Each number is 128 + 24 x the weight over its row's rms, rounded and kept within 0 to 255. Layers, rows and columns count from 0. The size above them is the row's rms in percent of the matrix's.

# layer 2 MLP down (transposed), 640x160, rms 0.118, rows 431-450, columns 0-79
size [104  96  87  99  90 108 120  98 102 126  90 111  91 121  73  75 110 121  89  92]
[[121 118 116 111  66 113 110 154 106 128 110 112 110 153 120 131 107 111 143 142 162 163 153 125 137 131 154 134 114 163  99 157 141  95 147 126 138 151 155 119 163 110 145 127 116 113 129 114 136  77 111 144 152 134 166 162 132 132 142  92 108 125 152 139 135 156 110 119 148 101 115 111  99 141 151 151 118 121 167 106]
 [150 139 127 138 144 138 125 135 117  86 159 159 134 135  92 141  92 107  97 127 151 114 146 107 168 156 145 163 111 135 123 154  73 111 126  96 109 164 126 172 102 148 169  92 143 154 112 122 102 108 123 103 159 110 172 141 147 143 130 136 166 111 111 128 178 153 105 109 147 104 139 108 136 141 132 135 116  97 151 124]
 [119 164 119 110  98 134 114 131 114 143 113 122 117 109 110 104 142 161 123 129  96 121 163 176 111 140 127 107 147 142 137  97 145 112 138 159 157 128 126 158 148 126 110 168 150 152 140 133 109 115  90 221 145 125  93 117 146 129 118 119 118 139 170 151  31 180 148 136 116 145 166 166 106 138 137 134 124 114 144 124]
 [140  83 111 156 130 102 133 120  74 116 147 119 113 102  70  93 128 122 149 167 144 115 180 114 152 182 107 114 150 117 109  70  97 151 130 142 124 125 100 115 104 150 127 126 144  96  97 129 136 110 174 151 136  99 112 120 130 135 165 152 119 115 120 125 101 146 131 156 109 155 166 107 160 183 157 135 129 129 125 109]
 [109 144 155 150 108 164 141 132 143 136 119 146 115 115  99 117 137 169 124 108 108 146 147 134 120 127 116 164 130 121 132 143 126 142 121 136 130 157 117 158 132  68 101 156 125 135 146 138  96  98 127 210 104 122 131 132 140  81 138 132 134 105 153 124  39 143 137 104 109 105 104 145 144 122 148 114 126  99 139 120]
 [140 153 114 130 132 163 141 137 145 115 111 138 137 134 151 118 107 141 142 121 151 135  78 171 124 115 140 126 160 123 158 119 128 132  95  93 148 133 129  98 117  89 146 159 122 131 128 117 134 151  81 136 164 100 151  70 152 123 122 198 143 111 197 145 149 115  67 121 101 126 112 115 120 113 133 141 132 137 120 112]
 [ 98 147 129 150 175 139 123 112 133 148 138 200 134 123 139 114 164 133 148 121 132  91 115 136 152 131 121  79 132  86 133 122 103 102 134  87 144 117  89 108 129 157 111 135 134 155 122 146 144 135 138 123 162 158 118 162 134 137 135 120 160 154 144 148 157 151 144 162  79 108 130 135 135 129 141 160 131 101 122  63]
 [129 116 135 106 181 126 155 107 108 115 175 157 130 135 147 180 144 123 119  92 125 182 133 125 142 129 131 134  91 164 149 102 122 133  86 132  90  72 160 149 136 105 129 117 169  98 169 140 114 123 161 139 125 133 117 133 144 154  97 107 138 125 143 170  82 123 149  81 131 104  99 128 142 134 108 161 113 121 151 159]
 [119 122 130 143 126 138 109 108 156  93 161 142 109 112 134 106 143 154 129  88 111 110 100 127 140  72 124 100 136 174 133 131 110 126 174 125 116 124 122 148 128 149 146 150 140 110 142 105 151  84 188 154 154 134 111  98 161 128 162 132  95 106 134 140  95 147 127 119 127 144 131 102 132  60 157 103 128 132 137 124]
 [136  85 114 105 154 121 173 110 101 127 145 110 138 143 152 128 109 141  90 111 169 125 139 170 160 118 150 134 176 125 118 149 125 146  98 127 135 122 115 111 120 164 148 146  66 147 123  96 100  90  78 140 177  47  98 107 158 138 126 133 135 107 121 135 160 119 119 128 144 127 139  79 141 154 106  85  92  78 141 146]
 [ 87 109 131 124 148 164 142 124  84 105 130 119  96 136 118 147 130 145 144 115 141 112 122 162 119  87 121 143 130 115 149 107 113 177  89 116 104 193 145 160 166 108 146 108 113 124 154 161 158 134 108 186 133 132 114 136 135 109 110  95 128 149 168 122  73 162 117  92 109  95 119 152 160  98 111  86 108 119 117 146]
 [139 152 161 108 110 129 109 140 146 128 113 177 127 114 111 146 158 108 104 134 110 112 112 112 109 120 119 121 112 116 130 161  58 115 135 107 133 130 133 119 111 115 130 127 144 146  97 141 138 123 134 183 123 105 105 110 126  89 176 119 177 133 113  90 125  90  91 137 113 130 120 109 116 129 141 122 180 155  94 117]
 [126 137  93 100  89 147 133 129 140 136 127 125 109 166 135 115 132 128 177 143 112 127 153 132 115 141 107 127 143 113 154  95 122 120 148 112 170  97 137 120 136 107  60 138 122 126 139 143 104  89 142 198 118 131 149 125 150 104 105  96 129 174 158 151  57 135 128 121 126 149 121 167 125 118 128  98 158 117 180 134]
 [139 130 113  83 150 131 139 146 161 140 107 163 142 104  83 111 117 129 165 112 167 139 166 139  74 151 107  90 103  85 136 166 129 100 131 177 184  91 121 124 143 131 102 149 187  95 113 107 131 124 111 132 133 114 166 145 134 144 117 135 113 128 169  73 135  84 143 123 126 109 110 114 159 125 142 129 139 146 139  74]
 [128 113 104 201 108 114 129 142 145 180 134 112  85 128 138  94 132 138 144 115 150 122 162 124 132 132 122 144 145 127 125  86 144 103 144 119 127 181 101 122 109 144 131 119 115 122 134 157  98 148 149 203  84 126 156  78 134 151 149 169 124 105 126  64  77  73 187 104 113 135 105 191 107 162 122 116 129  98 100 127]
 [121 130 114 167 101 131 133 149 115 166 137 137 115 138 125 132 121 129 161 115 120 126 126 152 110 133 107 125 130 120 123 105  96 139 114 130 153 132 115 126 148 110 128 150 132 137 126 110 138 141 137 255  92 145 112 125 148 118 108 103 137 118 123 134   0 127 127 139 146 141 151 163 103 122 154 101 142 113 140 137]
 [125 109 144 115 119 124 144 123 155 132 120 129 134 146  81 153 104 152 109 152 144 128 143 107  36 134 159 142 150 130  48 142 134 130 106 120 125 130 134 123 129 171 139 114 145 122 107 118 124 138 165 141 123 173 100 153 128 127 112 145 127 112 102 130  64  87 106 134 153 147 134 119 104 136 139 127 134 140 157 142]
 [118 163 127 120 129 129  88 146 118 139 156 199 161 107 122 116  77 143 102 123 112  69 120 123 170 156 150 111  91 162 100 115 129 123 142 125 156  98 145 137 147 197 124 120 151 140 151 116 148  96 109 129 134 143 134 130 172 118 134  85 126  97 161 124  90 113 123 159 141 187 131 129 103 124 138 121 150 145 151 122]
 [171 116 116 123 145 124 161 112 110 137 109 135 123 159  90 129 147 117 143 138 106 138 142 124 144 130 134 107 123 112 133 120 135 138 150 112 118  43 134 108 157 135 109 143 121 140 130 108 113 102 128 140 115 157 178  86 122 135 114 153 115 147  84 152 172 175 166 104 155 120 137  94 111 101 101 133  93 141 120 106]
 [165 129 146 119  95 118 125 124 150 169 130 159  86 143 107 140 134 131 125 121 164  97 151 115 102 129 158 133 127  92  87  91  83 142 149 147 163  51 145 132 150 164 142 158 164 127 108 118 160 139 143  78 175 107 131 150 138 109 122 158 113 124  96 136 188 155  89 126 175 123 117 118 136 134 135 132 127 102 108 128]]
# layer 2 MLP up, 640x160, rms 0.142, rows 432-451, columns 0-79
size [ 96  84 104  89 104 114 104 109 116 101 102  93 111  84  63  99 118  95  94  97]
[[145  98 130 130 130 149 111 124 117 138 104 118 134 119 141  65 134 165 149 139 137 100 134 162 149 111  83 111 156 112 143 107 143 142 158 129 128 126 138 138  86 129 109 141 117 115 164 133 127 137 158 134 113 220  93 125 175  99 130 105 115 156 138 150 116 144 153 152 136  74 132 184  95 117 108 101 138 125 138 113]
 [145 114 143 119 111 165 129 123 144 149 120  98 137 149 159 129 110 159 119 109 114 127  94 164 124  67 130  88 105 170 126 110 133 150  97 135 169 168 135 121 181 111 138 160 141 162 135 123 118  91 110 155 133 135 126 124 157 110  92 126 126 110 127 160  94 165  97 178 112 137 160 134 126 146 130  89 146 109 151 113]
 [ 84 103 125 112 106 143 104 130 110 144 134 120 111 123 120 178  81 144  89 108 150 139 112 125 135 168 113 119 166 142 134  85 119 135 101 181 160 151 110 121 110 117 146 162 173 116 160 116 113 135 129 154 128 154 127 140 132 112 115 108  97 145 137 168 111 172 136 129 107 151 128 177 143 124 128 114 114  89 160 121]
 [115  99 141 147 125 149 123 140 158 165 116 131 122 170 155 126 137 149 131  94 143 177 158 137 142 149 135 138 150 165 123  77 144 140  95 157 134 137 110 127 117  89 129 143 120 170 139 135 110 131 119 137  85 150  95 133 129  79 124 122 116 171 141 169 115 148 153 128 109  93 171 138 163 115 101 123  93  89 153 116]
 [141 101 122 138 111 147 147 108 132 147  89 115 131 100 169 130 106  96 120 150 150 188 127  98 124 127 120 127 139 129 152 136  98 147 163 117  98  86 113 172 163 115 154 137 134 116 148 142 113 133 142 158 122 103  87 126 115 114 118 143 100 162 107 188 112 147 163 115 118 103 131 132 133 158 118  75 101 128 100 133]
 [109  90 134 134 147 165 146 139 142 120 136 131 131  74  97 142 127 157 113 112 152 141 130 147 145 148 102 120 148 126 157 133 107 124 152 132 107 128  66 156  57 109 136 126 113 122 148 104 144 101 143 149  89 129 154 138 135 133  87 137 157 167 140  85 122 138 160 125 127 102 158 147 189 114 128 124 106 156 157 106]
 [120 141 120 189  81 140 145 128 126 122 127 135 143 134 100 141 130 118 138  82 119 140 171 181 117 136 132 145 118 113 179  97 134 125 141 118  89 129 140 111 123 111 107 147 116 123 122  86 131  73 123 142 150 153  92  94 106 128 123 106 195 123 112 115  95 154 137 179 138 116 169 145 158 139 131 107 111 123 129 124]
 [129 106 109 110  94  82 122 130 130 137 122 128 116 162  83 193 137 123 143 120 170 172 166 123 153 105 141 111 122 150 153  97 113 117 130 147 114 158  90 134 166 102 152 153 101 192 130 132 147  79  89 148 152 140 151 139 109 133 130 140 151 164 118 117 116 136  96 157  89 150 129 132 106 145 114 111 127 144  75 145]
 [107 119 143  96 109 139 129 106 143 105 110 106 153 147 122  96 126 161 107 112 141 100 130 191 108 150 127 144 149 180 132 101 118 122 146 119 162 181 152 107 106 104  99 167  92 199 110 105 132 166 157 154 150 147  99 147 173 126 117 109 107 116 134 129 108 154 149 133 134 113 150 128 127 101 125 142 123 132 134 131]
 [126 106 118 154 126 118 139 130 115 181 134 117 124 144 184 166 132 114 147 134 161 153 112 150 102 145 126 144 117 136 115  94 134 143 113 152 132 133 121 145 174 104 157 174 112 117 150 147 168  92  85 149 119 135 104 137 131 123  78 100 147 115 113 147 116 146  96 172 130 161 123 127 105 116  94  89 126 118 143 135]
 [125 157 126 140  69 150 145 120 108 133  88 106 110 167 122 185 134 136 171 114 150 104 129 113 141  97 114 132 144 108 132 165 119 144 143 131 152 171 100 150 123 105 121 159 108 156 121 117 150 128  97 169  97 130 103 135 109 140 132 119 142 118 115 100 111 161 127 135 132 110 118 135 156 135 117 122 128 152 110  95]
 [149 125  85 124 125 163 158  93  99 130 141 128 113 127 165  86  91 117 174 100 117 144  93 142 100  79 115  83 135 133 128 129 138 176 126 129  95 121 135 139 146 100 152 130 115 141 129 125 157  82 132 162 116 128 129  86 150 121 105  81 150 151 137 160  88 126 102 126 106 160 146 118 131 127 132 127 118 112 149 113]
 [132 146 111 101 170 128 105 135 115 195  77 126 137 123 104 147  96 127 145  94 122 116 158 131  79 122 132 127 172 126 122 161  69 138 122 174 163 110 143 103 127 147 118 131 121 201 109 134 122 141 114 144 126 144  89 114 156  90 133  94 139 122 101 119  98 175 156 153 157  98 128 140 121 146  93 153 120 131 143 119]
 [118 154  80 158  95 116 131 115 119 169 120 114 117 122 135 114 152 107 184 126 108 111 105 147 120  85 133 111 170 129 155  97 127 142 107 169 125 152 133 124 123 125 145 149 148 139 138 149 175 114 131 160  87 147 101 145 139 162 110  74 117 128 145 119  72 135 154 167 130 127 173 180 117 138 114 133 131  80 117 109]
 [141 125  87 191 121 151 113 139 141 129 115 129  88 170 158 153 147 132 156  71  91 118 116 172 107  90 117 108 115 130 118 122  77 136 116 141 164 158  97 113 136 105 135 201 122 149 125 106 163 125 119 171  74 146  89 110 154 137 128 112 142 123 139 134  90 120 115 160 101 133 162 151 137  97 124 131 135 115 156 126]
 [142  91 129 108  94 136 126 135 167 114 114 128 134 162  62 173 152 154 148  81 129 111 115 110  97 132 144 141 118 189 146  82 120 139  87 116 154 162 129 120 122 122 151 148 148 178 125 108 178  93  81 141 152 117 127 139 116 138 123 147 125 147  87 125  93 137  76 151 135 124 173 144 133 119 117 112 157 127 131 132]
 [143 129 124 123 143 140 100 122 132 127  72 135 137 112  89 111  71 128 145 115  86  86 146 121 116 127 108 150 117 117 150 159  83 178 131 114 139 126 135  92 132 147 157 169 131 116 138 145 139 107 104 146 139 142  84 127 146 118 123 137 125 122 173 128  77 171 101 173 143 162 152 112 138  94  96 105 159 109 145 128]
 [113 113 110 184 104 124 162 114  94 186 146  99 110 181 122 104 146 121 168 146 107 129 181 124 101 126 119 132 115 129 133  85 157 139 161 143 144 136 119 132 100 130 117 124 102 136 137 153 109 126 128 160  95 158  98 140 141 139 108 138 142 119 122 102 113 157 146 165 143 126 157 158 114 101 135  82 109 103 146 110]
 [133  95 100 105  85 163 145  91 108 163  98  99 119 123 145  92 161 106 177 136 118 139 143 142 121  87 101  85 152 164 168 119 146 112 155 100 141 142 124 106  75 133 110 115 120 161 100 132 146 131 104 151 130 127 113 138 142 174 143  78 165 120 115 128  99 126 136 135 118 103 139 149 137 101 120 161 122 114 159 107]
 [162 143  91 144  75 145 110 118 123 153 125 129  97 157 144 146 143 135 110 114 145 160 134 169 150  98  98  96 138 144 124 142 155 108 152 113 139 138 166 166 139 111  88 130  86 145 161 113 146 107 169 146  80 122 139 106 101 115 128 120 168 147 139 112 107  94 136 137  60 131 138 141 154 101  91 143 134 122 114 120]]